Weights of a small transformer language model: 7 heads of 64.
Each number is 128 + 32 x the weight over its row's rms, rounded and kept within 0 to 255. Layers, rows and columns count from 0. Numbers have three digits each. The size before them is the row's rms in percent of the matrix's.

# layer 4 MLP up, 1792x448, rms 0.148, rows 183-307, columns 336-447
097:052154164115158158149162061171119174067168121105135135113070079118138099175162079164132179174131174141187128079158138096168109099153191185129106152053116116116182132127110131102107151118166148108129139119118141147151096170142110162160166084139125144102159129100184168106146073177179067134149029138100166125178119203159075141117135128139
100:108100128152158174160127105101144115103118094093096169102122147118155185126143141125134168087133131137089099163078166129061190141121121135140109164137127155159124147121124130088134171099079087092196127123074158107181122042120107174139109168128124090109133122157010152113140145144107125157097110098131193177117099078124140152107144154135
086:121086137106122081154132129085154133067127103107150184144169096162125173112110120158152116135131157142083165093132109135139153124124115127131115088114132138131127117159130126102083122118135104103135132116123162148144130123047140157139126126095157139117116114056179139100121152095182140072194117101122120114147153107128209123143164108142
095:117079100119077150157136100175167158139153193147139139147105102131144127118104113112097089110124183140125139106132148191182121139117160104106111064140119140136061099102113093068152123140131115126093065083208146069145107131098064115161122165089134149111176062134104146069112142157177093084047120111143061120160150089141100140052094171129
094:105125146123143137115130184083100096064080062117129136110137168133114087156173158142107152160083153128137138156100150112155134132108110137156116037137093110096110154150172154031134117120132104143130159165133135086184111118094124122081069109086117157064112089137160088123151058139136101113183148067120135121102107137117058141111117142120
098:201122138167087147134130131149105132062073087124148137143131059143084120138116119171158158128129096077139143104119155102109075104148144151100168168097155161154137147152125133121143094153143082174187135095158112108081162098120116089113157108126063107099149116147103072137103099121112167117144111155070098123186110155126137128196127075122
101:138122187089100133140094122128167159158155154151163072168119156123147116066061165155033169129155165089168113109175188133148129150092108152190114110097127133087089141155207154195221102101116096106116104113143148146094220083111123140160174109088127161117089170168158105075123135121141116108151141103122172135112111128072149141175105141120
101:141064090108074140124117131107197127141189118109097151102092102189119150118175085135147113150192111123144150160137101184170152110191139099109122119132126146096144172126127120126136154152134136126099114097106106090110113138165176073150149109119120158112132155130122153144114155178098162148064146155117111117157099142128085124173102101130
100:087128107168164097114111060069137086127149135071163180146131132155154143146165082141115172120113143140139133175147086118101100107137095144189137087114123117139139177110136182084200098189118109134137179070123095156108105087113183114131111181127111145115145156162093084122159126176189085110110141054140125090118120114080129111096122139145
103:057133093133120162160154181157130097145059131103111148115141107156139152182097121120070125143143146147118177081090118124121104138119128164160130087116169078101165122140132135155097166107134145121177116056127141198109221149159089090082109089117101075189138098113097078091123141107137175102135188099132091160148118076139085147157182136182
101:124146107098152060154164178139129148132060107114116131086132070113117186165136084108130136130130110136074148089036181109126148112108087176162127104102132103156077138154160107127128103137078058165113170125138091181142080147156114115081166099102184089131125157124102160096118130071171146110121082105151094120121100103141093085070146146157
094:092174085106113122177129142133099183173192102117142191117081131144111135101113061147121118110107098132159070137116083141200138121098136144147136122076078094107167124130167110083069097095167094143128122177152135065160136124153157098143122133149139176083116145163159110106091096095116136138146156107116129172129114164125065164173136152112
094:162148139102129144106138111122134161091116113127093086104150101048124156135188135119086112063169140126144134121151159124164129111136162103118125109141174127170084166152179137116121137172160113148109130162108055065143071126158145147096135188075124114177126134145136096137118108091157196132163142110087137144052094186138154177141124155101
099:070195159105166201169107131065116133146125113134139112054131133061116147134136164155193102185112092137113133183137113125133045163092098169102121135092125145118116156216116128138122103144096074091096085152082131156143141150068136102101103138154149139156110075118106081107171094158132216114155132117190142092111103170127144113209117067140
102:181073175095127167135110126142130175086106118165121096112155108145158160196164134163157115087122107169128150139110143087109137092120102193143127192123192153152154151156180129182167103069148093071193106107086117131119174196135151136135061114085152121148217141107158136097086122117082158148159106137130124112116112106105108116084146092169
104:156148111148075151154125179179148111135192136118076096131073132154113134146138150130043143155157177093139111152077145125118120102058153118088114138161096139077123106108150121136137222116229141134064163141061144134112133177068100128156135096108134087132125110169106138063103140119099156129114107182184131184075095139158125093146158147199
106:116118106131168164083148108137180086094168109172118139171115068151123096162117161139108165142175134122089223105135090117055119152151101117130137106172134057076131177124095138122130123085125148139092124086128136106054160123056108140137127057132114132182073086182122112127119140111077120128039107158173107160119086154155182122139147176119
102:176109193155128133160163165185109107144170163155143086132110103114170125113138068114134112134053126111158122169164184123151063120113131136135163046146166112168088163131143116115110168129143199169098184135113179103116100128158150175099190131107168222118175130127177120156065099168110086186098089122151134138076114094085131104159148100174
097:154080100183175153152171152163105115148113132097109112125137149133106193120102104127176082065229115113173077156146164159164124149078092126168117121059136136106099108167121095122136180117130154128135132154120092137111121145125114091183136152192068120160106073082139214099172105141138132079095085175051156159126157129105129093095116105118
099:088140162134130072152114095119149136111142177125119111120127163142147130155159082089132197125158106052141117143160124107062133166184160144192124113139116139147162126142101040130145099115094143090144131131120088106121174109135101127137124128156093157087109137146147147171141097119139169105144156131114131176194157084131087152169091101116
097:130108129162146116138118145059130109136108160109084115135125188093135110121127032148158182133142046121128102147141161114130143165144094134151081110151072163100142108112156161146142162081157175128140143106108134110091111194100128153151149116133083125127128147126163110090126146149146130085081057159114154148099156121113115095084133112108
100:174108115130140122167111152125120151206091123123168148137101170087137113119106071169075117155090141120152118142140100084149043120087143088124151056137099115156083086152097127132130166123219140207195142178146130095165088166088136160135106144114102169170153135130121109079142208130132123136089111094105153060064144143140105151107129100152
101:103135159157221130172089156125110081167180122102125147156121144181161189099143166085114151116055135114118133202200161143097185101046156107132165114154162160125088127116123113137054133149111153160100127182140080126104121167125121129129098119196106069136119112160143108109145100101184108205100097133111142133141131143127121072137135170101
100:129078116129135131077135094101167016180123167169125078115168112119155118160153150100165216062118086147108121083153167131127100129125125215130128125148184088128116137134129137137122158154133098164092158112134146070172152198166122167129133109096163125103100106122171125153078155115135088145143102126107059117157164131146133122084163141162
100:111112149135159092085121100155094140122100159119076146059136159138146147154126166102172108198086177095148082123109150129134080177053076096087138152118096129102113153152136144173135122176127158083119098152175201127134146187103136131114148109089148059194152135106129136098123117123165105155051131080119081113129108070094111192166100086132
100:153105125122149089141181183120136102115122187165096151138111110136150151156065094155099170186138135081137111189148149095153138128063111131085115118091076162084098116139138145132119136170115119134128078079136096045141115152131154157082096172136146094108103117137142119144121156170126153126144132169139124159142110191143167141144138100135
104:153167116132160118063102137170103111111131134167081150162163174149167145133140163169138188142132093130113123165190064153095133102134080101113144155072111171092176110067079075165165101114202149083125183088090152100192178134115143115119123119172115120133107156169087095097140099151084156138148149125101120111129163108120097128148123141120
099:166122077127121103168142157152168148082126119166127124122161143132112125124142124109141136128190110105144159141159156083176101090187100151120125164132135119149149157019024140079196147094142105159154122141158118157112128131113142102109107143106143153125140072038143100150137097147143171160091087082111120130141118090137183154076095164081
095:149149183148152135163140076102117158101175065170099110101163059107115078089111150137114170089108081120136132142100098094138136132141104121116155113109177138146159199140090116145148078124118190116160145126110096134129175131120098123139147134164174171136089176149100049141143111133128074179150180090102215127188112150093080078121110099131
101:161116158175165064154140074158109152107190145097164104118133155146134106150161147177122186114187133170106152097093100145119092155139120129095152125184125108124110106188083172123102128115102178124129121164131203122123168170108133132133120095154119106138182177123064134132059104132150161162103092154137157180082163095116149142116143098076
103:124101121124170120131162106109115143153076169165127141112171141114152162094069107070160097128110123114120151127149098014125118060092117083143155141183100149107122108134173099090090126100190135217113154071144117191096088165149115135112117148127139097123084138094048154207114057131142046113138102151142096163087156100084150111081076133104
100:112166179150065071125088124169083124162127117128076138098097171174150137100134159173153171138165104152114104098144101127079093167093166135109130047125118182071213134161144117091181143145170129120076163164136149153115084158172121052148147130157104168105097113070159128072092141135125181105151141162143152113107117175174085126078122102107
100:124151117109157133179143131099137094071135186135115099129133158088087158132162137141162117112123070142132132081124055126133130087159141120081095135105057168087146205158115136122149136156100186075094143188055177124076156094129145098158134156196105071064134073143103101087115159083142182110141139104151135189155161166174082119172179143120
108:121145088146130141135137159145079134136123090123206148082173122161123129114133125153148104135104097128100150170166150147082142079117121106125157163087099098155144096119188173132203151106123114137175094086092148117142181099148104138150130148093111136116131190167147130106126092136131126147094063096105141088166145137131146146148131169082
095:083136188109114148132139063154145100145113098135117062117126182202133167137060090159082085143092168127090056136099130092085132102205123108175157145132156120123114062131103116103107132163164135122177145128117116145149110099139142118113118146163182136135151146107120111016163130160140140144111185129139157096065126111059143133099063153091
127:165177133105121169128165119129134132117165124189213110114140183194055156121134109113112097152124131111110148138079120119102147124120089157135118142103092094109133108131134049153138160099108122166100169165146165168110165069104201119141112109160105127145161072171106128144160093119214136152179068158127140121130115141191095127093143103109
104:220177213139218150119082164094137148182124157129151123122121147171117110144078156109060107125176118176101126147131082087097112169104125165123149168163101166098066134127137132125107118102100134195141134101096148145156131102203079134084151145082112147146141106112130078140113096114135147143098175128073147090119080123148093144161064117122
098:128163068099170145094170189128080136112138124103107111101123156129099107146072063189126089095113134150139140147134143159084138165104142116158113092113068177092073127146129108145131142143124119124088153193139124164135138115140202194106104136212155091158090145107125190142157110089141186106123124137111126161175116155153159138116108177099
092:093124147123131093118124179099136125169143092149139073146131046129136104153170126153122103150161081110142127113119164156163119148115128206051106193065151113152123163134134078118125114194162090166108179164111158159087115117138140197122124101177103156121126108112149149157143073103140142068033105162070095118132092123173158157120152185169
100:149164161160091110163106168133064122139109143132119143166118167175107145090093166151116156122150124100153146092083127123103144153102118070140148103072167154143085099054155176159129146138143126142118163122141134181172180142164104171103061151141086106173073200153111138161121166126113083173113146112087182078104100135108162155199092100146
094:147125111159121052076126127132171125167089147154127108126186132134148102158122096165143036150123174121172138133143168135143137212151189134153148146116143107069175104112171128166158139093163144148127086135142101170135122115169157087085110202139116169124135113099110229099102125120126182092101172160148109177154141177138110152155137128183
096:176131122090101127136118104176150124159128137157061147164161130125131120119150111148151140069076088149108189122108145087134111168147068122093110147168168085036132136127114115121108168126141109123082070077122081121087121176145121085116147133107126126196168125177126111202204158109162135131140158170149202086117177127109103161123137110133
099:129159167122114120203146143126154116122155142127148127119113107105110121157118153140180080113179147093118138179141059101099095120146140172098081187123157175131082103056160109134098138143157180085112123169133116144073210113141156091094150148155080089099145127124077060123197129138109076095060117137130109139175145124100136160137099143104
101:177128110173077184075091155106113153179119094107078129112114116118138161099107117132096147121142123102123147148139120154112146111198150172178127106105115105137077145145144124173205130107155140099152155119126152119075105127187176160148151158084088112116132142148093133141176146169103137178067132155077125088158134140176139132090134154155
096:092097206112127107124141134153128143132146138123177141090090180126100143164122145056142121174144134082103116098091089119112126162105148113169113120069158131145127139192064108171114115153100072121205202113145100137137173136137142156099142152086108092154070136119119135190129124102132081079104101131129080082109095107165149153113091145092
103:174163142108148087161104118119150126098181126144119113160143159105106136183178106154160072140096134146160102157130087123035108144118094124100123189159051112116083091125163154167156113119170112132155117176091162127135096126107200190120159140101086157074148127129099131126086088114150090144217140092131152118096133114142118108163108067070
101:171113158133138178125129116126099161131131144120160103095091083121112100117123079102144111113143093051169123183090136159115108120150108091077103107086159121158144132149154136123176220096116062116200154110096127128163107140156041123094104128139197170164173080113102102142122093085120144097150160125141103087091139105122106098067150131114
102:130127147195120095160125110134131091132148098185113146100128092216136078083143143098158115121132121130169109156155155160136115109131159107092133142134124169121113157099101084147076138142148108141161155108151103202166135126183154141124157072110181124111124100102125137130113098137101130107107122129115082114119140127108107094163152159094
102:133140188083086087176095130118130161089088134097083118205087109166072151099079143175101136104180191160130109116162144160152132120061103116128098059154102144140120089123138141135110131158142172105108172108155112183150114118166129066151189134147119109095122152134112160119037066098127127143156211132091219136106130102145093112127126110079
096:087113077111072185145147135171139097175111142128104094128104144162134172082103133169083157122163070143113111150141088145171111186112115181135162092136105189093116102112127087177093149171128107097129157084107103137075127124135077144105101123100162168143098143108208113096089144136110130129119145180134147101141166153187090097154128129140
099:144179098139131138201140087150135132056160145132141077204186109135215108137116153130158108083128130093114120136155097125176132127128120188151120111138198172151171145112130110070086118136070179099117141126117105134092112167069135144091143110094103148103144116095109119121111079180143136088110105112132083113144166137105194208103081147053
100:092130086138152138152163150071125132122092085111080165151116118086143176124125132114149146116093086142123134096176166155104204138178099147180102087116113104157159084074112164134146150103122148140143049139115205062140149132144136106056173138174110104148117123122094142116145195110138151179154144148047120155122161179097111138125106175117
101:066134096102124159130131145145156118046078176064125105181034077122129144063144206131075112109132140103189160131138147132096112141145081068129118114133145024089101115120140119135176127111101112105128105062140159148131188117155137121090126175184082124131116076132079127149174121178126120094121113108166146145120092173087138116119135136118
096:096115132136099035134093178132164145170123123096158149117113129095092128087132162112148074180168158160116137172133083093182194102132143108128105102211119115032139143165145194072099214096101136110117177163131056114161062142181112106184086094112122145116156136117176070139089133147116142113144109131131115154124154125150087140099117107206
094:114151106125138090167159118134157102124136130174194181101091079138162138121164135075096097170101088114155130130120087104083111158108148150111098119163157100055131130117130155119159180092115084137110161148129111191137136110101178177151113186118136183162115158140097158144153083178083137107096127152129140113117124152152158141127110091130
103:158162177137096176131127136123152089155094104096112165158096149143152096161143105130107148155163064139116124122194118130113142160133037155159074126124160130114124057167107068187078143142164186121085117111133132122142128155126120175135101158116079101125112104133126108063141153089169165069142165120088133183114140147115124153109113147083
103:123129117116147169111191146196118102070189151121098148117077125111156165081118129119126133062126125111150145161129124134114117188166127188118157119150086101076122156142119139116129162115100125096100128122132136075163107083149100087143095111152143169085178129113121102074149096140158188127149090117124156167139136130167184094113150120156
093:144186097154120128138165154160148146111104155178083094132077148136102103176127175114134121170145106158142169130111173101133167148112117133187131077097123064109131121071121094136158082111154154164174132131196134127179164156163140162186059192165161062114120109186130094163103139176089116120141133138142152099171161079176082148142127135089
102:115089160088126164129137117136193142094138157114175062185093088144034101119161187119090101108152102167094137106151139109064149148228145065118118206134112065163166187172105099156120096118138155104123165143110107098145093132152113149136100148138159123143155109068173147112170131157129149177109053085102131089138140109144162120128121053102
095:130131155115096159132081128160132148169113117175114142104087142140154092082137085106105127142140094107137110135151144115105142112185069096149069163101086161137125100116124139129182123149092120183049083102147122183132151123182115105202146124108111087114123125097131164138122187111130146149095088115148100164091094132152159118159103127129
100:071123149101115108101119096110147107063109130158054167143141119151090193112152133055170126189175137155146154153096208109159141072126136211136158134101136125141128105143092152104109118162148149184135139124136135100094155122050098159163120153174148130038135156140110084113171112121154154105132136108149127066131146130089054183099123140154
090:092161140156127096155142084120125124083088133135111147134131122072128145118111169157097098129122162212150108137140153101081119160100103142149131153111154167075128105095206159156080124180093131157118093190078133126100063136072130128097109126103116131115120113133169178092187141046121054127089121156112183104181069081085107154119176162165
102:176077104134092118093134153075202147129178174136126092132099156142141158151172127102151138114131077115123164205091141116148142168121109131098119063166127079137091115076125134126130161162086159106059197135130124106129139107164200117181179153131151069161113094078130115152142134141112131150071099156110154079103130074125181199088179112131
098:167154114119167157105110148172130100118099124146165147171127055072139118111068120106075141110160116132105175116181105162147185109126105175084133142101133128162140151087153082170105158173107159055180137103164099166131137133153187151138140097134149125147125187065147108097137067126133145135090104111141100131074135118123151122089095094092
104:111086198164161165095109112130127159159164081154149138122095080131105076116164154179120128149102199089104112182159088149108089202122067118109146134131087152126154137130113125149125144138112114096130033188113112158117102104107129156143149166121082135159150100134134102111171146098086146107162149120132129147066089157102106108115211160138
100:156111124091099142161123106157179117177107131172097139127160105146118129108137108137123169071104151107106115069149128102092179150115117086132111129136172159085142183183136073065047074147143102113113142160147089181127143139133123167152140153132143148086174141101145066130150158148117142102091147146184219150129168143150159147147096136162
101:150106139106140154134149134132132136090128191107150192114128094103127140200108111045094141143125175123115143117113136152096142081111059138079083224161192154128117107145127099152109093135133128110139116175158164111124141159131132171113118155137101144134127123185099198148099128140158093113125158171130125046110172121112142154116163105131
104:087130156160143173150109118121135104090126143096076084143124135085101112165153092073164120126060151152166156086133140140126104204108100130099107184092116122122141114155138116132055147107167144225123152180115091092151122172091133167076153152138144114096163108137119140164184124143087064082173087122174177072124151153078149083168178167154
101:172136123164057090111114159103191112076133150130119172130146109071130149110104162137196131128107115075156132102097139156150106116156138161032123136105090080154122122113127087156146118137152187100135166158097089174187151105142142136150168133059092143170066123136188154168099104137107126130166084192111125201154107085111143159140133092107
090:094123114123128158131211113127101124100120146120182107244146081139096099123111135149122128156146149134061118146186122145066088124171080128139130106128124139081139152163088110164106077055089131135168100098104154149098180172109120168192175187109114177141062114145118167186110079095122099153147122106163174127104156150199113154144079115181
098:108087187166099216167129181109088110081115181131158099152050108122136149162157082132070124108092177121159120107110138066135115156134077119182131152145116151064093093145203130168170066116107122131158168063136178139136141096130171103139114140124145069121061163194053097134174142158196136111128131102159116117129129147082090133163115132135
097:085147054118153118086095132152081152098142157145166142167117162084136137084101129114189078126124099065094178106102165072143102138068143180162186101096116108185142099096113120201170153125113232108122084113101147121124129079125108200109133102151195167158157126140131055137103126101133074117132128188114145178131129115129104078109128133113
097:119141140155133125098199130112097053111164157161143139089120148150045109133181122124125128140130087159097185115114134169131057148093113163144164151177114134117138132125151174120149175174184093161102127096130144130130130135136073160126181187135140067155135094135122134130153113121117125092216196070124015097100128145153113088135155135095
099:162125167181138157115118099039103109118183092123145091126044176146111122111101158142133134096149156075090115134113173091118144097155073123146125153130160102149160153143099125142124123174106103093100100118122144073121138139089106117121158091107134103163127106125114139097152131122153116052155094134217151151120120124110085167164144124115
100:161170080154181093081151072140161160161087102155121115167151133151114139123139135124145126137094081149131113119160133112133154078163081124101197134124203121121139146153139113147098174148173224146208129065115091162140124122146054143141100109140127123144008130049134067139153119133126080163141116111175140100142109099115179141123117146162
108:174131149142102107108121157135132143121197141120159102061150093082070131119108110172166113117100113150134097111106148114138095115109132134083119134100155118183133170170113097135153084144098112168137080140118134067112144125108103120116066087122175118058118126147122095157128096150127152142153106108128157153214112166171170148114118081089
098:094135054104141138125149128117106135138159124117145130197185087135114161050103120177076130125141140076177178104109066141077151108089092106108146147165110161166161064132102090186126107111125130126161171113105137099081129103138131126159159097133136109135153126072092126071120118129119146087116156205132118127080065163086071093158199123117
100:104145081159127081134120115073167118110096097096088115078151153052136140150163156178085119077144184139123159160135094088177106124185118130182122097132159125155143114132119161113190084162141077162086138122185120152121055121143156118143149122183103152148213125161131111086083134137121091119174096126138135161129126130096084114097176167118
097:138066162157104114169083116126139070086135175169075161110092143142138156135087163166219114105053160142111138102150120140138043078165143078109087184108135106150127163112126203135088093135197194160132115185181188170115061113146118128210172145061166108118129154129147086163146209151171139148111144166095163160181128099106118156144093135092
101:164110131156154177158162151155105120119138150188072135137080128081144139164060132091132103124108157168156126185167106105064120117177185153153143118141080144153071178198119027077131177094130131045112099091146137158087098120116143180107115056113160107112151154132135163139077118136171142072110080121135110111125100169162088097124116113194
104:160137192099098103113145103120152138126128122029077156117165145117100125152138107185140154145130091108145207093127164104200198152155134115162078136120113159108148144099111085121111190144109109140114088152141128133099198117098117123161085090129161105152120104135155133096067142132117129115146121105155097089107141058119125121155143113124
098:165148104132150160117129152112134104180141092112148123101094115105126141145154102155093163179153181101126133146079125155087159156136100111109090097144106087142152142115130090092076121165044120112133078082161114181083082050095126111135120138090107132149056151098113155087151180045150132116106127157111130119075122172119095106126144129104
110:110116114198114150127121057102186084098103166168204080094099083129144076125141083095148129166150100151098092113130154142111120138178073119082151119106077145157097101156128150158190155146053139172086049135173161128124167115118120093122117132140107117151146077173124105135074146150142164086142110124186125094098104092107111146161037150082
101:153142123166114169120177082086139156121126129139135106146142102091109133072071101100150124073103133092180131171084137131168109044121153129116164097177158104188101071097099129137135109140145074177135124112058093071147140164146081131055159138131117181133113152122203090091152144120154071115175129136130105115112118112160140121080181144123
085:088165176073110122153167135113173151164134075120083146073140149094131140095111119129148146192067174083079144140169120132136061070126081135057151131092135141126144150124160126178130119117174105199151131142120098132166068120155094142095142118051157186112162098150087179100132115131186114132116131171155189157119133131118106116165106138083
099:109208120149089130165134159117101167133110110139159083136119119095122177112088100128098130106127142080118092102128127137187134122180149160095155129108147107132090094129126115127192151136142143136192133065165193174161146075140106160134147150155107160126127163142121028134101081167129106128096047154189141106078188164123180115105116146104
108:140146132116123180168140149119145057129128147074180091146156159144134121160127135170088134104097133133156160148129145122151131115128124100131119135135178151119109119137106152176171091100103152108096156163032092087134128120106115164126119123205042168134110159148151100098167119142165109110096147147081133124117176172145144124154133090158
102:157106127155099195152153172136127153176171115161081137120111075113126183136171199121108095183083122111132142129083132115124122151170126149132114189096113108115080174088135132149171195130203121109070129135148102121074104106106127163085130152062204112123104110125150125141144139091117136184095108177113151119135167161132155149148137117145
102:130117085133113129120136203076193121121157120107106113148118062145148131179122125074158105112172160134139082154138060162135100065136141145191097118098144074177084127154181145123144089066118117126154134111120119103180090182102113148102140155147109093210149169133145084201124138169086125134113146176095101162115149060081119139149134175130
100:199117096145111121147109084170184168106056129064150162057132127152109162122091119141059161109094173167170156123115100166160126100120086134173060150148147070106125130088128141161185159149177185106126155076149105150116137177166174099135093111098053156107134089135094118121110145119152044139089145092129102149118080142170142130170108123125
095:150174109134175125125136101114076147140160171125174086132142178034120132131118050090113170092153123152140111174127127083125141125125172142129117120145138167070122089099091105145167123098154149172156134110117182162096121129133163176102184117114133157150129110049072133071126115152131174143069139155159161101153074086191122147119103087071
101:203090120107165089167154174160118083157137120113127065149173157180113077138136188127099120131109155098129128152191122119113108113188139079129076094136120116154116177130170112131209140118106130089180105140124125071140154115140132171130115067188132172105124119138142163155162089070142091100141142142158078112100084061106097108113105118112
100:128134133204090124157086143156173099140133157200048107146151055136109155178123110082143104142140153164136143153141146121145101127126131152136091141147178094136105127095152150131111167103103136128112186110149126129121183121149124097156143142100132108124098163191128121080115065086146173147108081183155129099109084176100178153130099175147
102:135121109111144167181114147088058111176125083107067122124118083082108107174142115125146132075102163094130149162127114170126139062079126147139131099095149103156132137158190155107119126115151122151189131137137121130129063173069122096132150170196133110052156204084117108162133125112124168068110148124078173085092124076178143178151114164126
094:137104099126114110162129150094131068075144157115167108108151107092125132091123105072112147133119149161138142145095110130114087102118055072105163220142155130171117114105134217148154109133129094175148153084157089102163111194133090174103121217086089156103124151060146130044121107124135065135150142126113166174151095144207118124123138110107
091:109127140137126110112148126158101194162126158085105191058077098124159098138116157091126113132072093159102137095147166085173197201141225168194103141103187149181185126081149099105076102138169096137129147105153103161108106098162088122130136132133171070087166174115071107115228127173120070069128172102112130110120092015093146129137113093116
098:147184166118164112151095105129106106119147080105120162102150103057155121152105140107150163128154129115136120161133101099145148145102165080086215104134065118104143121186119150115144107124139091129064158093119128100128104105126092082146153123141145130119121127090155098129076137042104122035130114131123172120090159136068173167139088116129
118:098109105121146137144125182117158118136099121085077113144129162096150113120088116113122135126152116114113119118170153122125132125133164103098083077158132104128116208109159142086145078137145167107117106110136080099122099184131079136106139148139129125129071127082172162161070131114127069132090107111163101105131186128113143087165114105114
099:125126169108163107152098112116137188128092157159123088139177146133123160135105146057101102139166177108162201112116158173143091093155125171122143158136097089109191138111102128144136101141123112221128114094175133125149097115085102090114146104113136199113172132134149155127174095125122122152167094140123191157133070128076062133127153045113
103:094115109151105122089132102111159097103133140131178095205081153105160114079219096099132117126137095122081150122109125123132138091132140150152108165136134095128132159117137160105124085170147116127149091195145134114174145151129148101130209114100133134137124134192159164105144088101110130124146118104114170145139129119086129105167134154128
097:115114160126153120136099074122182142186128188163136092109110143130172096145067116161157120162106129160078134198155138126150119065100122198152144149128134142094079153163076172132109094192185132125116080059094128118172157106143143111141106126086120164114121116118071103129147108119112083103065197134112136185063200108192147090056090143096
104:053101153147147136169105165103180055113173144132080125107158076132117106125176125140147153125161057110107122092162139122169107080128134134072153068129128159092134138091158147099134087089111121121124099126087090126054109171150082128129202114138152115130095114189140050178119093135149138143095129159143164129084202165155148165128137181157
101:118146068131110153085145116046086118085147149127129115098127125144135107113120198160151128100117180194097102105108138168198124073160134180153158104061134133151129121130107137110146124097075112121149124108150084144156124096149110147169113095128130152152040153109123138164158112175062146108101169117149133075091138076140058096147085171110
098:112054121150167093166189157138121150153106139135186156120090121160120138132085089152124129102116103097091082121142176144116067163147150156180139112129136091145091136118149111173178103147108157142163132122121193170165114165084097127150079141147098107122203168109105111155196125154154135122104140053142168142167115119135173147165133113097
104:111100113152176171152137122155106127115139157129142075167089155141153139122096117099171110186131151175087141098123174099072148158114142100181083106133188191179114125137125132189134157113134094183094202098128107141171128155124156106123116136124101097074156115143157143158051085055161067084154118140170093161120149149129195122116141132171
100:119121109069199119097111111180101079073171092148128142117104118112139164180096146141138153121117064183186159144066155157153152128152128150129092058163149056092207155156184119040148140134134142126082168160168181099151111129109174050082107154154097075118123125062085090138214137150146120157089147108112156135145128135120103146117154112105
099:071107138142111121080127129149098111092097136136119142134101124108136157180164179169154077126127122142116116127121124116100092126112114111160122101120125139136132128128103109091122063064135079113120065049145146143136036117141094175158059115184196089134129135170162062129105151107093126168172148128130092077168088096152123162095136212112
099:158175116154155156085165103132117143080114181106129130095124132152159108145114166126128097082104172124103176154093115144116099124100132124089107132074153128127145050129170132148032149133119094127131153132155172154076167146148142142170190084097066068152117192153143138148190094164161156074187125203134168149157122102122148108118153178148
100:129094146150095142170041150158080140096149094114075138115160137144145091192071180171161098113142135072071125148117126153149152147115118161192117125160138093148082180137149117091119147144137118136117154124108081089170065084104112131147135136166157152148138113138093121086141100165124109127168144093129146153153094173145185113124125159081
096:143070162211165191058151150123169119120089085156146097159118140086131100162112082158158169109141159115122139200150141119080127079134149113080109173132110162101213129115122107145124171179110143146131191103115145124100120138110083118173148181128094099112139083102161165086154144144099097158163127163197087078140152104122132153158156078114
099:174157191146133084136107116088129170120162099176123123126193138191072064163130150149161175152083085175143126109043158085159125119181127094107173105154138132145148126141137170151161162124123098106120104084126133127084125125097010157187130169127107136140152181144174119139153101112125138069175143118138149132062146159118122089097093136116
090:156105072194065180140140110122124133074122105103141159198104144131181138106103169168113145092097135144168129078095121060130140175131122107133128162112090106136106094094160160089129106199101136092091107106083154077093165158071144141197126163089135169156181090163156155163090083113112154082074105152077054092139105177184112095107123101142
098:127136067145088160155176106128156159139146117170199129166110100159117100131097154143113085129176142097140113129152106103181115102124096116082112079128194227157160130154118163120155159123181154117109166142146087117128101124124125129114132128128096129140119057184114114161107125173155123118147043111105098174143123148111205161138113099105
104:112130152156105115146165158112166131115191124140120135144124170114114135141084130084142159143125142163099104085113107144066152180139105150129135129062138163091156084132165178178134111085113125219088164130142143146117160097091122142088081051119160148105064139152131203118146132185127134080140102136121072068181138123097091126157134145180
099:083102119149126083170121100154193126110123073061115132114132198047099135108148111141103149170102146101122096177125172115110119123129100092136122127129116108074105129130155145105108140095179154101156130213141182159125126099133132172119117151084150173094179135163131147138136137106171136111141122119122106061076206181110114090097161135142
092:125106153205142174137172124118129129078077137105138110110084123137144197153119134075098120105130144139164128200135084175173073131179132123139054145159141145147130081112048156130170118156139122167099148051125081143123108066179120106115138175120120140161120133080128144123067077091148228121191141173155122164159156103114170102096124156163
097:146133145136082135175119135087127151078112109120108101099141122082101161146095069123148115103128154128123104077164156108128106125069120151145092157131152076137123142092100094145167077112107132117075120175100107132128146158119199135107136114171122233160119156136105123093107152116134143150138073143158162150141095148073117129170142127066
097:163066124062114162160112074095100131154103133109144136131151154119138112127140092118164146110118129163135161142187119108190125109113106159108199127057109146118128096112082107111134190197085201106138100091157140112103084178219113009096171103182135157151136104140110095112038172111147126129143096131164118129132149115116117076109121115109
096:121156088138107141106133176173106065125133158150118194131176085104188163084131129179193161076116115100109132132122107135151080128099153151122113114160047135132162109113132180075097136132122093114075099168087158079138149122092116115122127147163077172076071135108152219144142137159091185130100118143146121125104180093116169135153151149180
102:144109200135137100152094104164121149078128116150147108136154104147087203113113107118170182126119154160139129148129203052163151127109129138151141070078144147157197093114114158155106085174139148095124094181126165162064136114080112110146140119095133141119112132108132125153132091098133217148139156105166094113154182116108205075083141137185
098:139092152066118152117175102179067184099120181114144161126132150128032159100099110124117088149142141177215142087166125189156155089197121128164100074177116133172135140129164163134140198120175155049146155132102108080159126124111105152136172148099127101193097090140159160109169174072097135161164111072161104108123184107110146141132095129125
099:172167153155145131155157153171121147114153174057125192083157138162115148197140125127100125171048162113149080105108112194143183051159120113110141073132125131127136091128182139142153130123102096109113134122110084154100147106163160129137131115074074104156078132111122093094140128170150126130137132148104131153196155110170087119160129097088
094:189159102165108131130085168096124121070122150066133177136132192138163125129191076077084104123128093098115190166155140167180124106123124170150129119141107133196126104103087073165130137238188098140156101106165130087159121122111128097100112102132152151170163085105107166138162148076151147110140099158121105108107150125164141046110155187110
093:169149136107119130128142147185141114099129121108236158103159107133168076118142100116130133073114136098118138106174049104122072087099147114164086073115142121102140147140192153128088181090122162106056092112176139116089219101108149138135145170133137081135146168119098123114164157156126149099143179072078161119103117126092198148113122096179
103:105160135101137148135110099087130156151176094077118109120108150125148173089134100132103107111136143130147139145161127115151120139110138074118116123101170137121062110039185181190111139127130152109126114195136150133130128178076177153125144134119108088099070114141136119138160146111166183143198156090090178104090143153115156062158126104129